config.toml
hidden_size = 192
intermediate_size = 384
norm_place = "pre"
positions = "rope"
rope_theta = 1020.0
bias = "all"
tie_word_embeddings = "early"
extras = ["some layers without attention", "local attention windows", "value residuals", "learned residual scales", "norms scaled by depth", "capped logits"]
init_std_o = 0.01
learning_rate = 0.00215
warmup_steps = 585
decay_shape = "linear"
max_seq_len = 1024
doc_mask = true
max_steps = 5614
Each number is 128 + 24 x the weight over its row's rms, rounded and kept within 0 to 255. Layers, rows and columns count from 0. The size above them is the row's rms in percent of the matrix's.

# layer 5 MLP up, 384x192, rms 0.126, rows 50-84, columns 64-127
size [102 104 113 101 106 105  98 101 102  95 102  97  88 107 103  93  97 101 105  92 103 101 109 103  92 103  99 100 110  99 101 107  92  96  98]
[[146 172 110 156 160 135 102 112 142 124 136 146  87 105  79 131 120 101 128 164  93 166 132 132 143 106 142 112 117 124 167 116 123 108 131 167  89 117 154 169 110 155 134 149 147 132 180 177 116 141 128 129 130 172 133 114 103 106 136 127 164 119 109  95]
 [162 107 126  94 131 157 176 124  93 108 120 125 163 148 109 131 148  92 142 138 111 106 130  85 155 152 174 137 129 118 151 170 118 162 114 139  85 122 123  90 116 142 109 138 114 156  80 133 102 121 176 106 134 113 146  69  83 141 147 162 161 182  83 155]
 [118 147 106 104 126 113  98 145 133  96 118 130  91 123 120  90 112  94 151 115 120  77 123 144 108 117 117 135 142 157 118 155 105 139 116 163  96 149 108 129 112 173 112 151 125 157 148 153 153  97 169 135 122 127 147 110 132 135 103 122 146 137 103 101]
 [155 128 128 135 131 165 121 162 133 104  98  86 125 118 136 119 120 112 142 134 160 133 135 126 100 132 125  89 123 158 108 130 127 107 127  88 157 118 165 100 105 187 128 105 157  85  94 135 123 112 116 145 145 109 163  86 139 123 128 132 117 163 103 105]
 [144  97 117 111 172 141 137 143 137 144 129 122 115 149 119 132 172 131 153  64 141 124 161 134 129 174 124 128 155 178  92  38 144 148 130 130 120 102 109 134 161 150 114 104 130 141 119 165 131 125 128 114 127 139  71 101 134 109 127 161  91 110 125 122]
 [117 138 130 163  93 136 120 134 133  79 132 104 115 113 181 185 139 115 153  88 122 133 164 121 141 183  86  95  79 105 162 131 139 146 141 145 121 104 125 126 131  92 121 136  89 113  91  90 129 150 132 128 143 128  84 146 104 130 119 167 159 139 162 131]
 [132 144 141  96 113 133 140 151 151 123 143 119 123  74 136  80 143 147 122 130 150 123 106 167  92 109  95 132 104 146 146 124  91 129 131 125 118 149 124  96 131 105 141 101 159 129 149 171 140 104 132 119 132 123  98 141 107 141 149 131 114 166 138 162]
 [144 138 160 167 131 105 139 159 114 105 174 135  99 108 146 131 106 118 130 101 117 132 152 150 135 107 114 142 104 137 140 117 164 119  95 125 150 154 143 128 122  96 164 138 101 146 141 107 124 164 132 147 100 126 111 119  96 112 151 138 172 101 134 150]
 [131 120 121 107 115 183 121 145 128 125 124 132 149 103 122 112 162  99 175 106 151 117 146  98 135 139 104 146 132  87 149 102  89 110 125  90 119 148 111  88 105  64 142 148 125 116 156 106 133  95 129 119 120 114 140 125 121 140 112 190 124 146 110 126]
 [150 103 134 129 145 152 131 152 162 100 132 117 149 136 110 132 121 122 137 138 158 146 119 136 160 116 111  90  98 108  93 149 129 104 172 133  59 113 148 123 128 129 109 129  92 125 140 146 100 140 121 152  91  60  86 185 147 123 154  99  94  81 144 127]
 [ 99 129 110 115 150 139 143 125 131 126 121 126 143 123 155 120 139 157 138 123  85 129 148 124 134  69 123  75 145 124 119  71 121 119 148 122 109 194 107 119 118 134 124 131 133 158  98 130 158 118  99 140 170 126 122 133 109  99 127 141 126 129 161 132]
 [118 133 128 110 121 117  88 126 140 127 128 122 109 164  96 109  79 200  92 163 128 140 128 167 111 153 117 152 153 163 136  61 100 128 140 117 131 181 126 123 128 115 113 139 130 129 165 123 115 113  76  73  92 121 148 129 135 154 123 113  88 102 134 145]
 [ 84 116 130 158 126 141 102 145 140 111 114 110 127 119 118 112 127 129 103 129 103 140 121  78 131 135 107 173 120 170 142 120 149 114 126 112  78 150 110 178 145  86 140 163 122  98 134  87 186 114 144  94 178 115 100 123 103 113 160 116 137 115 127 131]
 [113  97 123 123 129 169 117 133 105 161 142 126 137 140  68 133 135 104 151 122 129 139 149 154 114  96 148 122 101 143 137 152 110 138 134 175 106  99 163 162 153 113  74  64 111 147  98 100 119  95  76 127 160 144 146 132 154 135 172 138  98 119 143 127]
 [ 97 156 131 148 120 128 141 154 123 156 118 130 109  99 147 169  89 109  99 118 126 126 142 133 182 104  85 114 104 139 135 134 104 164 156 156 107  94 113 156  93  90 120 143 117 140 140 135  95 160 179 163 124 127 143 139  91 138 118 105  55 123 151 106]
 [126 130 134 167 168 110  74 117  93 111 109 133  87 124 164 154 110 142  98 131 131 128 141  95 131 128 179 154 106 152 115 171 137  87 145 144 171 105  94 175 158 148 153 117 164 125 146  89 133 112  98 122  86 122 105 140 152 125 116 108 112 102 142 113]
 [127 151 124 142 184 136 119 134 173  99 121 130 144 149 160 144 149 126 142 125 116  96 104 137 120 115 184 115 136 118 170 142 161 126 117 166 109  73 169 143 137 148 131 142 135 107 146 136 121 100 122 120 123 127 142 135 144 121  89  79 129 142 106 119]
 [ 86 171 115 149 110 135  92  96 153 156 158 165 124 148 111 120 149 130 135 126 157 120  97 107 172 120 121 101 104  77 164 120 122  93 140 136 186 141 119 148 163 120 129 122 139 135  93  81 141 137 115 129 145 104 117 125  97 145 116 116 113 141 141 117]
 [ 98 151 157 158 131 127 133 153 157 129 171 121 134 145 162 117 128 131 102 140 111 127 123 128 132 136 140 141 108 124 117 102 105 120 133 170 133 129 117 139 116 126 171 128 107 137 109 137 112 117 159 113  59 161  91 155 180 129  90 181 148  70 145  80]
 [136 121  89 146 114 140 117  87 114 151 116 110 120 148 156 150 108 126 185 143 116 116 107 128  92 157 144 126 139 125 177 127 113 134 134 127 138  92 151 125  97 134 171 115 148 127 132 150 142 111 116  86 152 107  99 136 139 125 134 146 131 118 102 113]
 [124 116  87 144  83 122 105  94 100 149 104  97 111 123 115 104 134  94 160 171 147 120 145 124  86 153 113 143 133 129 102 153 141  97  98 125  97 151 132 147 152 129  84 132 107 110 110 104 177 168 110 112 175 110 156 128 118 119 150 140 171 138 126 102]
 [102 127 123 148 165 139  83 107 144 110 105  93 105 140 137 117 107 122 131 143  85 131 170 106 128 138 107 155 123 137 132 129 168 103 133  92 126 151 169 163 123 175 116  77  99 142  75 102 118 116 142 137 185 110 111 114 111 107 125  64 105 162 138 142]
 [107 116 125 134 137 116 146 126 171 117 105 143 171 111 128  87 137 133 102 148 142 136 127 163  90 173  71 153 105 111  99 117 105 119 108 151 171 113 133 129 108 173 115  96 182 168 155 145 146  97 140 117 132 180  82 152 148 102  86  96 153 150 136 120]
 [118 133 120 112 152 150 115  92 129  94 124 128 115  96  72 118 105 145 153 115  89 145 104 113 108 178  74 138 108 145 136 101 166 139 112 161 132 128 126 110 130 173 144 130 128 147 159 136  99 178 123 113 109  95  68 112 118  98 166 100 156 123 145 128]
 [ 66 148 123 133 111 145 139 144 126  89 131 155 145  98 143  94 134 152 150 165 130 125 114 105 107 118  86 143 112  90 129 127 128 108 145 144 176 140 132 138 152 169 140 131 127 111 120 105 134 123  68  93 132 169 125 127 108 179  96 113 113 130 123 135]
 [136 100 137 125 151 130 109 108 160 165 171 117 123 117 116  82  85 118 113  82 157 105  73  92 155 106 156  96 116 136 143 100 152 140 130 173 157 118 154 166 103 165 153 139 125 124 137 126 122 154 138 107 118 144 127  83 101 179 157  85 140 100 171  70]
 [128 121 125 144 119 129 128  82 138 156 128 108 118 152 185 124  84 151 126 127 109 117 106 133 150 109  92 115 140 147 130 108 131  84 106  92 126  85 148 111 120  98 134 148 109 127  99 115 159 106 152  89 160  99 177 158 116 105 130 138 105 135 121 159]
 [134 131 115 157 134 144 130 117 164 138 127 134 160 141 126 119 152 134 133 164 152 145 147 109 116 178 133 111 161 127 114 158 162 112  99 100 111 131 124  96 145 128 109 137 154 174 112 156 125  98 194 103 122  98 106 101 151 143 146 104 161 144 128 133]
 [149  87 164 126  95  94 151 186 154 123 147 156 130 130 112  97 131  92 121  92 150  98 144 133 137 109 127 125 117 119 145  74 108 111 134 116 177 114 123 114 168 111 134 142 111 155 115 146  91 109 134 107 118 194 108  97  90  89  90 137 120 156  99 102]
 [114 126 137 136 121 128 139 156 150 133 155 142 114 148  91 121 137 156 120 157  99 118 176  92 107 105 180 168 138  71 162 104 104 106 116  87 107 109 131 109 138 101  89  91 125 148 133 140 172 138 126 123 122 133 163 132 116 113 124 132 139 121 139  90]
 [140 129 139  94 126 107 105 155 185 104  98 177 104 127 127 132 134 106  94 175 117 133 115  94 133 149 117 145 173 137 127 109  94 114 190 120 130 131 147 133 118 171 130  94 193 154 124 160 135 151 112 148 116 158  87  82 131 133 140 105 200 139 114 145]
 [ 91 111 170 120 114 108 144 146 112  99 142 122 130 130 104  89  75 145 133 116 128 114 126 154 112 145 115 160 113 132 143 113 152 132 154  96 121 136 136 139 144 143 129 119 105 118  85 121 136 114 144  75 106 138 112 131  82 138 112 160  79 169 148 115]
 [125 108 134 148  86  89 111 137 188 109 106 100 111  96 149 175 130 130 149  91 141 141 126  83 113 124 138 124 152 145 128 111 122 106 128 117 122 136 128 104 164 123 143 101 108 125 117 121  90 201 143 143 142 175 149  88 181 146 126 134 159 151 164 158]
 [114 105 111 128 150 159 112  97 101 101 156 131 127  89 120 131 157 102 148 112  82 111 128 133 109  81 106 112  96 122 123  97 144 149 119  77 130 135 118 155 108 121 108 135 108  87 133 179 146 110 127 120 138  99 152 146 153  93 100 117  94 119 143  84]
 [132 121 117 147 135 137 160 124 114  83 150 128 105 117 115 162 135  95 166 109 144 122 103 180 132 151 138 109  95 178 119 122 103 155 105 131 136  98 129 157 110 112 120 167 105 142 116 154 118 182 175 124 126 163 133 132 117 114 173 103 119 119 127  94]]
# layer 5 MLP down (transposed), 384x192, rms 0.116, rows 50-84, columns 64-127
size [102 102 107 100 105 101  99 102 102  96 103  97  90 108 104  97  97 100 103  93 103 102 107 102  97 101  96 100 108  98 105 103  94  96 100]
[[ 95 148 151 130 177 119  99 136 110 124 110 109 108  93 132 142 162  78 128  88 136 155 115 123 161 160 150 146 133 175 136 132 129 114 135 119 157 162 140 104 102 141 141 114 136 111 137 114  77 124 112 143  93 141 112 103 151 129 135 156 151 140 156 159]
 [131  98  97 128 157 119 147 155 151 110 105 156 129 144 117 152 116 131 130 129 157 133 135 133 129 192 135 121 107 123 147 128 158 149 133 134  92 116 129 181 127 155 140 156  80 127 122 149 109 100  80 113 156 130 137 128 127 115 112 134 116 127 108 153]
 [136 120 122 151 145 118 120 126  97 121 136 136  97 152 111 153 137  86 147 113 132 121 147 114 124 100 133 141 117 136 149 125  73 111  98 137 167 143 118 124 129 163 126 144 120 180 157 167 132  99 173 141 116 123 140 123 123 119 109 113 130  65  83 125]
 [160  88 149 104 113  95  97 121 143 142 124 101 150 150 107  94 132  91 105 125 111 164 130  93 192 159 131 114  68 115 127 160 125 148 121  93 124 134 142 109 135 148 108 143 159 114 134 120 110 102 142 172  89 144 115 139 104 131  88  48 109 132 139 103]
 [140 114 153 126 142 136  87 110 129 150 142 135 142 106 136 115 119  94 119 117  64 134  99 138 152 124 146 168 158  92 133 151 168 119 129 103 112 112 121 169 140 145 130 117 107 127 149 141 129 175 120 136 140 152 137 164 107  79 159 110 148 131 120 144]
 [124 113 101 115 146 177 138 149 140 106 120  93 127 124 124 119 136 142 136 184 148 125 187  87 128 126  92 111 147 107 175  86 179 110 143 113 127 143 100 121 167 104 121 111 118 111 107  97 167 115  92 112 114 120 132 138 102 159  93 118 155 130 192 135]
 [134 137 115  99  99 110 159 137 115 124 153 141 119  80 113 101 121 131 154 125 145 137 153 134  92 147 111 133 145 133 145 119 147 132 164 115 137 107 119  91 138 131 142 119 147 155 106 151 165 110 142 127 137 103 130 126 139 117 150 126  68 125 121 138]
 [119 138 128 138 123 140 132 118 132 161 128 132 186 166  75 120  89 148 132 153  81 116 111 182 128 144 139 124 138 100 159  91 113 127 126 149 124 111 151 125 124 143 140 118  75 121 113 123 129 118 112  87 141 134  84 128  94 112 109  98 135 142 110 135]
 [104 136 134 122 110 141 128  67 136 123 146 109 161 123 125 141 134 106 148 111 139 107 131 137 140 180  94 142 113 136 131 142 114 156  87 129 126 129 126 111 145 112 109 134 135 151 145 121 128 137 120 116 103  74 171 147 116 164 132 109 123 127 108 137]
 [130 139  98 113 106 155 107 141 138 157  96 157 104 148 165 142 143 144 137 122 135 129 156  67 133  93 147 201 103 124 108 124 130  82 144 138 104 139 110 127 124 168 116 109 143 132  93 139 121 134  98 119 103 135 134 119 132 119 115 105 137 132 102 144]
 [ 99 149 127 162 164 128 110 118 119 159 103 146 151 160 133 120 103 115 132 129 105  99 123 127 111 105 185 148 130 134  86 133 153 149 130 127 108 145  61 128 147 117 106 126  85 131 101 111 124 127 162 126 139 140  90 144 142 121 154 178 170  84 132 174]
 [118  46 133 135 135 119 173  96 106 139 136 143 172 157  96 123 144 128 116 120 114  89 163 128 156 142 141 142 116 133 119  98 119 159 122 107 123 119 130 141 163 156 125 103 123 130 131 155 126 180 123 113 110 145 131 100 125  97 124 191 136 145 124 108]
 [103 160 151 139 130 120 146 102 125 195 128 176 134 104 108 123  86 127 106 128 146 133 109 137  99 146 118 116  97 119 133 137 126 144 128 146  88 103 110 110 136 130 106 140 148 136 170 130  83 115 136 161 133 151 133 100  83 130 101 136 103 131  67 143]
 [130 140 133  94 123 121 134 165  79 130  79 136 108 129  94 134 134 137 118 116 138 127 135 127 107 135 182 135  87 145 126 138 123 141 161 149 113 155 141 135 143 157 131 115 121 145 126 112 103 117 118  94 137 107 163 131 111 146 154 147  99 134 114 125]
 [151 103 128 119 118 103 133 145 123 124  93 128 106 149 130 121  88 141 122  94 138  97 148 134  73 124 132  92  67 152 148  97 119 171 113 140 125  82 115 103 139 151 178 133  82 108 144 102 135 131 152 121 135 181 147 125 157 141 131 154 106 115  79 127]
 [151 165 153 116 111 110 124 103 128 108 122 164 137 111 124 106 106 104 130 199 151 112 122 142 156  91 133 151 129 159 109 145 141 145 124 139 131 101 127 116 160 111 119 142 157 103 105 130 105  71  80 104 154  76 103 137 162 154  96 130 108 134  81 126]
 [108 115 133 147 148  92 164 159 109 165 118 100 145 117 129  89 130 167 129 140 133 116  83 134 155 162 145 172 137 156 114 134 103 127 138 143 124 149 159 154  97 137 141 150 129 150 118 113 137 151 109  92 137 110  90 113  86 158 120 114 105 168 123 131]
 [118 190 102 117  87 157 152 163 177 154  86 168 100 117 140 117  81 128 155 146 160 150  87  97 134 143 150  74  90 131 155 116 106 118 123 168 123 136  98 135 141 154 144 130 133 138 125 117 130 131 119 136 153 138 152 170 127 126 116 127 119 134 158 174]
 [175 100 141  77 135 133  87 120 149 157 161 171 149 126 122  90  85 109  98 118 166  90 170 115 152 113 107 112 101  94 147 121 164  85 104 108 135 125 154 163  91 114 125 142 112 130 125 140 148 131 157 152 176 148 113 120 131  69 101 115 115 140 117 120]
 [121 122 139 114 123 151 155 113 128 124 134 154 135 112 121 153 126 156  82 141 137 178 177 143 142 140  99  75 114 106 115 108 162  98 112 154 156 124 143 130 161 104 136 159 124 108  89 150 131 130  91 149 117 109 131  99 106 128 138  80 139 171 135 131]
 [ 84 132 142 155 170 130 136 130 110 137  97  84 123 133 158 141 117 125 128 146  80  86 134 149 149 132 157  95 138 156 126 117 123 129 149 145 123 125  65 155 128 171 127 124 156 125 124 108 120 114 146 126  87 117 127 122 123 165 155 123 116 147 178 166]
 [104 132 138 104 116 120  78  88  84  96 124 149 118 130  99 144 109 134 113 132  75 113  88 119 170 151 116 110 122 106  90 161 141 121 132 113 105 116 101 146 166 122 126 123 114  99 109 102 121 114 119 121 157 135 137 119 111  79 132 137 118 162 157 132]
 [137 119 163  91 156 155 143 113 103 159 137 105 193 126  94 138 143 125 150 135 153 139  97  95  89 137 114 121  99 110 169 133 112 138 103 127 165 153 140 136 134 155 125  94 133 131 153 144 130  89 136 122 119 135 141 131 123 149 114 110 126 134  79 126]
 [ 50 141  97  81 137 125  75 150 134 147 138 116 113 120 120 116 142 132 119 105  93 108 116 114 151 147 132 124 182 154 122  57 170 117 140 150 121 127 155 129 148 143 119 130 102 152 140 158 119 130 142  72 139 101  91 127 128  98 108 121 113 138 113 107]
 [115 133 114 171 113 119 143 122 115 145 104 109 124 134 131 168 130 151 149  94 144 105 113 157 120 115 150 113 134 128 132  76 129 121 139 158 168 117 136 170 162 102 109 124  99 122 143 157 156 109 133  97 154 130 137 115 148 190 129 108 134 137 119 167]
 [111 146  86  98 187 162 147 128 136 127 142 115 132 165 135 122 102 124 123 142 111  94 106 122  94 159 144 142  55 134 121 130 132  86 122  92 180 121 155 110 148 185 149 118 169 160 135 119 171 205 151 125 119 152 108 102  90 115 140 116 145 108 141  88]
 [136 134 125 119 144 107  86 111 163  82 116 156 124 170 163 175 141  78 125 124 131 153 126 147 138  88 157 161 161 127 142 131  85 151 118 120 131 137 133 120 139 121 155 140 119 105 157 118 121 109 144  98 100 116 103 119 142 134 108 129 119 123 128 107]
 [146 133 122 110 134 125 131 133 142 102 100 165 164 155 138 132  89 131 117 153 111 154 112 158 139 127 100 152 138 109  99 133 131 153 107  61 138 118 126 137 128 128 137 137 164 161  94 136 139 144 157 177 130  97  91 109 160  82 138 126 142 141  88 124]
 [124 148  84 153 119 137 142 132 172 118 109 119 100 147 152 133 161 159  81 142  92 109 138  93 113 116 127 154 120 160 123 134 155  76 100 144 182 138 126 126 134 138 173 135 129 150 106 116 167 143 144 136 152 141 128 147 163 130 129 120 108 164 119 140]
 [153  76 138  85 124 112 123 128 123 154 145 137 124 118 149 120 127 129 142 110 128  86 120 135 144 151  94 134 117 136 111  57 120 164 162 107 120 107 194 112 152  98 148 123 123 128  89 132 125 164  73 118 126 142 126 141 153 143 146  84 124 132 125  85]
 [144 123 104 110 129 124 157 137 114 134 129 136  98 147 130 129 182  79 126  77 149 140 158 129 133 103 111 117 155 145 159 179 107 129 156 147 111 148 101  96 137 134 113 131 119 103 121 119 111 137 117 104 126 125 128 119 152 149 142 132 112  71 187 113]
 [120 107 159 155  74 140 109 173 123 140  92 146 121 151 114 122  96 121 129 168 133 173 161 111 175 135 117 144 111 130 117 129 129 145 159 154 150 117 144 151 125  91 116 116  96 154  73 158 110 109 117  81 137 106 130 144  97 150  99 122 108 141 132 106]
 [125 143 169 161  78 121  98 154 125 113 133 108 138  95 144  75 130 128 125 134  84 137 109 101 148 179 105 122 131 112 125 135 113 116 123 156  97 176 100 105 141 143 109 145 117 138 132  98 153 101 134 175 144 150 104 120 123 113 112 116 117  91 165 111]
 [140 140 128 143 181 105 101  90 121  94 104  91 118 137 127 106 144 164 126 158 138 124 161 181 141 123 115 108 160 125 145 154 155 145 126  95  90 133 105 158 138 115 133 120 101  77 117 151 142 105 103 110 138 126 125 135 156 126 119 136 129 125 116  90]
 [142 157 151 146 144 128 109  94 143 127 165 122 135  92 119  87 104  88 121 156 146 132 132 132  99 157 147 132  97  94 141  96 125 137  81 165  89 139 116 120  91 169 130 161 122 170 122 161 119 139 144 121 171 114 155 162 151 108 168 141 115  86  94 117]]
# layer 5 MLP gate, 384x192, rms 0.132, rows 51-85, columns 64-127
size [105 106 101 105 101  98 104 103  95 101  97  92 107 102  92 100 102 106  90  98 104 110  99  97 104  96  94 114  98 104 108  92  98 102  97]
[[ 73 111 114 101 163 127 119  97 155 145 111 126 139 119 111  84 158 140 153  93 119 149 121 158 160 120 135 105 101 107 139  86 105 134 137 148 143 134 157 152  79 107 120  73 137 109 156 114 132 163 149  95 118 139 102 126 103 136 104 111 123 143 139 124]
 [ 84 141 156 122 112 134 157 136 123 136 142 109 163 108  98 135 102 150 119 123 108 151 160  97 160 114 114  79 136 115 109  81 155 121 162  77 153 130 160 159 158  89 105 108 129 105  86  90 120 124  98 124 162 134 113 150 129 147  95 149 184 102 182 131]
 [134 167 123 142 103 141 131 131  99 144 155 161 144 161 176 140 133 166 102 152 148 158 119 158  67 112 187 172 125 122 132 156  83 154 105 154 159 148 117 131 146 102 118 143  85 103 110 109 130 151 190 118 137 104 113 120 155 122 155 111 148 154 126 112]
 [165  96 135  94  71 114 150 154  90 109 124 139 137 197 138  89 109 112 177 133 149 102  93 156 122 127 135 144 117 106 128 129  80 136 151 111 141 109 126 132 162 113 141 129 128 123 143 116 124 139 145 130 180 160 164 117  96 156  95 162 139 151 127 155]
 [176 132 150  93 122 126 169 129 125 144  81 128 112 123 154 119 147  91 141 106 154 112 107 160 125 128 163 133 166 127 103 109 131  90 100 105 179 108 112  51 141 124 117 116 152 107 117 148  73 139 125  98 110 104 158 115 144 116 147 132 123 107 121 149]
 [147 158 121 163 163 126 103 122 159 149 113 113 109 127 152  99 164 107 156 146 130 152  98 103 122 117 127 133 140 120 148 151 127 145 124 110 163 123 147 114 119 150 127 133 143 125 112 139  80 133  95 103 128  83 151 100 133 110  90 136 124 143 174  98]
 [143 135 140 143 152 111  91 103  98 133 138 168 136 152 139  89 110 157 140 164 128 111 134 149 117 121 160 148 109 130 121 139 125 120 116 167 167 128 174 109 135 116 117 167 135 147 131 146 161 144  84  80 151 150 153 125 117 143 142 116 183 181 131 175]
 [154  68 147  94 105 134 120 110 108  98 113 137 115 159 164 142 157 111 147 138 135 160  99 137 137 125 128 140 112 163 150 153 128 123 122 110  80 114 139  99 145 108 135  42 106 170 140 134 101 128 154 125 103 108 117 107  88 160  73 115 110 165 122 126]
 [ 99 116 124 118 131 146 112 113 148 147 138 134 123 152 141 107 168 143 163 149 146 163  92 129 104 112 125 113 120  95 120 119 186 140 119 148 147 106 130 131 122 170 131 134 132 143 135 133 113  82 111 115 151  83 149 138 138 105 141 170 148 144 155 124]
 [131 104 121  97  81 151 148  99 127 100 153 153 146 133 136 142 143 101  74 152 142 109 125 129 149 113 136 160 148 141 147 131 153 100 130  75 162 159 130  95 173 128 147 122 139 123 177 137 127 163 102 122 155 115 117 115 119 160  99 136 168 149 121 159]
 [176  70 156 117 116 119 139 156 104 162 148 100  70 179  68 125 128 148 153 131 177 168 156 133 103 121 144 134 125 147 125 145 116 131  75 127 139  80 103 121 141 150 109 110 101 146 117  83 129 103 133 111 142 108 139 115 125 140 197 136 146 136 137  98]
 [ 86 127 138 128  63 157 129 127 126 175 114 116 141  92 112 120 145 127  93 132 121 157 150 117 127 149 105  94  95  84 153 170 157 119 125 154  97 132 154 153 126 154  99 125 137 148 155 145 160 139 128 143 150 102 138 112 149 104 136 127 140  83 128  95]
 [ 83 142  91 128  84 131 113 174 111 152 143 113 123 169 138 129 121 190 145 157 160 159 141  86 141 179 150 181  72 163 126  87 133 151 159 125 108 140 135 152 177 121 136  99 147 115 116  84  89 141 101 183 159 122  94 122 137 107 139 148 151 110 121 117]
 [ 99 121 176 122 109 144 123 124 162 105 114 123 129 114 137  76 158 107  95 146 118 107 144 111 101  90 100 125 120 170 157  88 129 147 131 153 118 108 153 117 113 110 121  74  93 138 142 127 160 123 141 147 149 145 134 169 122 176 166  83 135 141  70  86]
 [ 93 125 135 111 124 114 101 118  98 152 133 158 109 141 128 127 110 133 144 140  98 171 112 140 136 130 160 151 147  83  95 145 196 114 107 152 145  98 163 107 138 109 136  73 100 117 146 112 126 103  91 106 135 104 104 110 137 124 121 108 142 143  95 142]
 [156  98  82 136 117 116 127 166 105 158 149 134 158 113 166 156 146  95 142 115 141 105 116 106 133 125 123 133 126 154 123 144 136 109 118  80 142 101 142 113 109 145 101  92 106 162 123 127 130 158 141 154 144  72 139 104 133  99 159 128 163 146 118 176]
 [135  72 130 108 116 118 174 137 106 154  86 124 107 125 132 132 132 125 142 153 112 156 177  86 114 118 109 159 126 137  91 129 157 117 105 120 104 111 147 109 115 150 124  86  80 178 142 116 153 136 110 108 148 179 116 116 106 107 105 119  89 143  98 115]
 [161 102 157 112  98 127 119 123 142 136 124 117 151 115 126 122  91 119 121 143 129 139 171 137 111 126  97 152 113 127 172 101 191  93 109 140 129 123 143 101 115 110 125 119 143 145 107 165 138 190 140 133 136 133 121 165 115 120 114 136 114  85 136 128]
 [136 169 114 131 105 131 107 128 102 147 140 183  92 132  96 136 107 150  88 140 114 124 163 132 134 131 114 149 110 155 125 143 120 107 141 107 123 125 122 179 134 163  91 111 169 170 135 163 139 134 134 124 125 128 122 148  81 108 129 133 144 121 117  97]
 [133 121  89 108 110 115 137 159 138 143 134 177 107 144 119 120 157 115  89 153 144 160  96 111 107 114 108 175  96 111 113 115 122 118  72 141 151 120 156 106 116  91 167 118 142 122 107 119 111 164 105 121 163 103 154  91  96 118 123 113 123 117 131 130]
 [193 131 102 102 113 147 165 142 115 127 151 199 117 148 153 117 131 138 157 104 136  84 113 125 102 167 145 151 132 128 126 153 104 120 116 119 148 120 175 108 151 102 121 146 136 147 110  96 159 142 129 127 141 153 121 119 114 111 165 165 142 118  63 119]
 [135  90 117  90 153 103 142 103 134 163 119 154 179 108 124 154 187 113  63 123 173 162 123 126 120 117 156  95 145 114 134 146 119 152 116 175 171  87 167 139 101 126 110 114 138 141 157 156 116 103 126 111 109 139  94 136 164 104  60 152 105 155 116 123]
 [131  79 153  71 128 138  93 134 132 151 132 122 138 163 151 153 144  79 108 114 139  93 131 110 120  90 122 149 126 126  91 168 155 168 113 127 107  86 134 146 153 106 103 130 102 107  54 138 105 116 147 112 158 147 123 125 135 158  93  90  95 146 139  93]
 [101 137 103 126  66 118 199 142 109 105 108 129 171 122 106 145 182 156 133 147 132 120  97 139 156 151  96 158 123 123 118 157 106 117  93 146  97 124 139 100 116 127 108 130 133 122 119 136 135 118 135 153 125 115  80 130  91 135  97 109 132 124 104 128]
 [118 101 102  97 129 151 163 158 116 157 149  82 129 124 110 138 136 146 116 102 143 131 114  93  95 113 158 122 124 131 143 110 162 136  96 167 196 134 104 132 150 139 111 146 131 140 175 126 138 179 164 108 115 151 136  69 134 168 129 135 145 116 150 135]
 [112 168 119 108 118 149 136 131 125 132 126  84  86 139 148 178 111 144  76 124 137 162  75  96 115 121 138 171  95 138 157 124 116 134 164 113 138 148 118 136 123 136 136 167 164 147 166 150 121 108 129 100 130 130 129 164 131 154 132  72 124 107 135 105]
 [109 105 136 116 158 153  78 113 120 123  96 181 142 113 110  64 121  94 110 108 109 119 145 132 132 107 138  80 134 157 115  72 129  86 131 125 116 128 159 117 126 137  70 116 129 101 148 111 113 137  90 146 135 154 129 125 105 111 137 161 159 100 104 110]
 [107  89 100 100 115  68 102 106 122 100 126  76 158 138  98 149 141 145 134 124 169 120 126 142 102 132 134 127  75 137 182 161 128  74 152 103  88 106 145 113 102 105 105 121 121 131 132 115 125 178 120 133 128 103 113 140 104 141 126  99 115 117 139 124]
 [100 133 145 129  67 135 172 142 116  81 113 111 141 104 105 105 145 159 146 138 115 107 106 127  82 187 115 115 131 108 144  93 110 131 161 128  91 101  78  93 174 110  96 120  95 160 106  76 115 108 149 150 150 107 115 103  99 147 133 143 181 109 130 115]
 [ 76 120 155 136 135 104 103 100 127 162 113 153 138 142 122 134  64 145 137 139 114 118 116 136  98 116 159  98 106 108 118  91 141 134 140 183 105 135 118 123 135  71 146 118 137 121 103 115 146 102 142 122 125 101 155 108 142 133 115 137  79 127 139 113]
 [138 126 132 127 134 157  84 121 116 158 151 149 102 158 117 137 136 116 101 131 104 151 133  87 119 105 135 126 116 187 134 142 106 144 121 172  92 121  64 116 170  84 130 142  93 152 122 160 106 148  87 132 149 110 133 108 139 105 100 163 135 118 139 155]
 [ 89 132 123 115 157 133 138 115 136 136  88  76 139 107 146 165 137 119  95 156  99 150  89 126 115 170 105 130 147 104 119  96 131 151 126 142 151 122 121  97 146 123 152 139 146  93 148 122  63 116 146 142 133 138 141 128 153 156 129 135 123 157 150 130]
 [134 159 144  96  66 131 134 127 141 144 102 142  81 162 124 101  83  98 134 103 137 109 166 137  77 164 131 132  84 183 114 144 123 101 123 131 154  97 163 111 108 144 152 102 132 140 160 104 127 169 115 115 125 105 117 105  90 147 116 135 157 144 162 130]
 [ 78 115 151 113 121 122 131 180 144 122 162 130 137 182 125 145 137 161 149 123 166 125 127 115 137 141 117 130 133 103 120 128 129 144 121 102 174  95 146 148 125  91 138 141 125 104 174 106 135 121 129  89 152 118  82 131 167 112 151 144 173 149 151 101]
 [139 102 104 130  89  98 135 158 124 152 121  89 137 100 118 116 147 114 164 123 121 129 137 175 101 126 109 144 137 105 146  78  91 196 100 120 141 118 113 108  91 138 156 127 131 159 149 114 113 154 111 150 114 115 131 103 149 142  93 130 135 143 141  88]]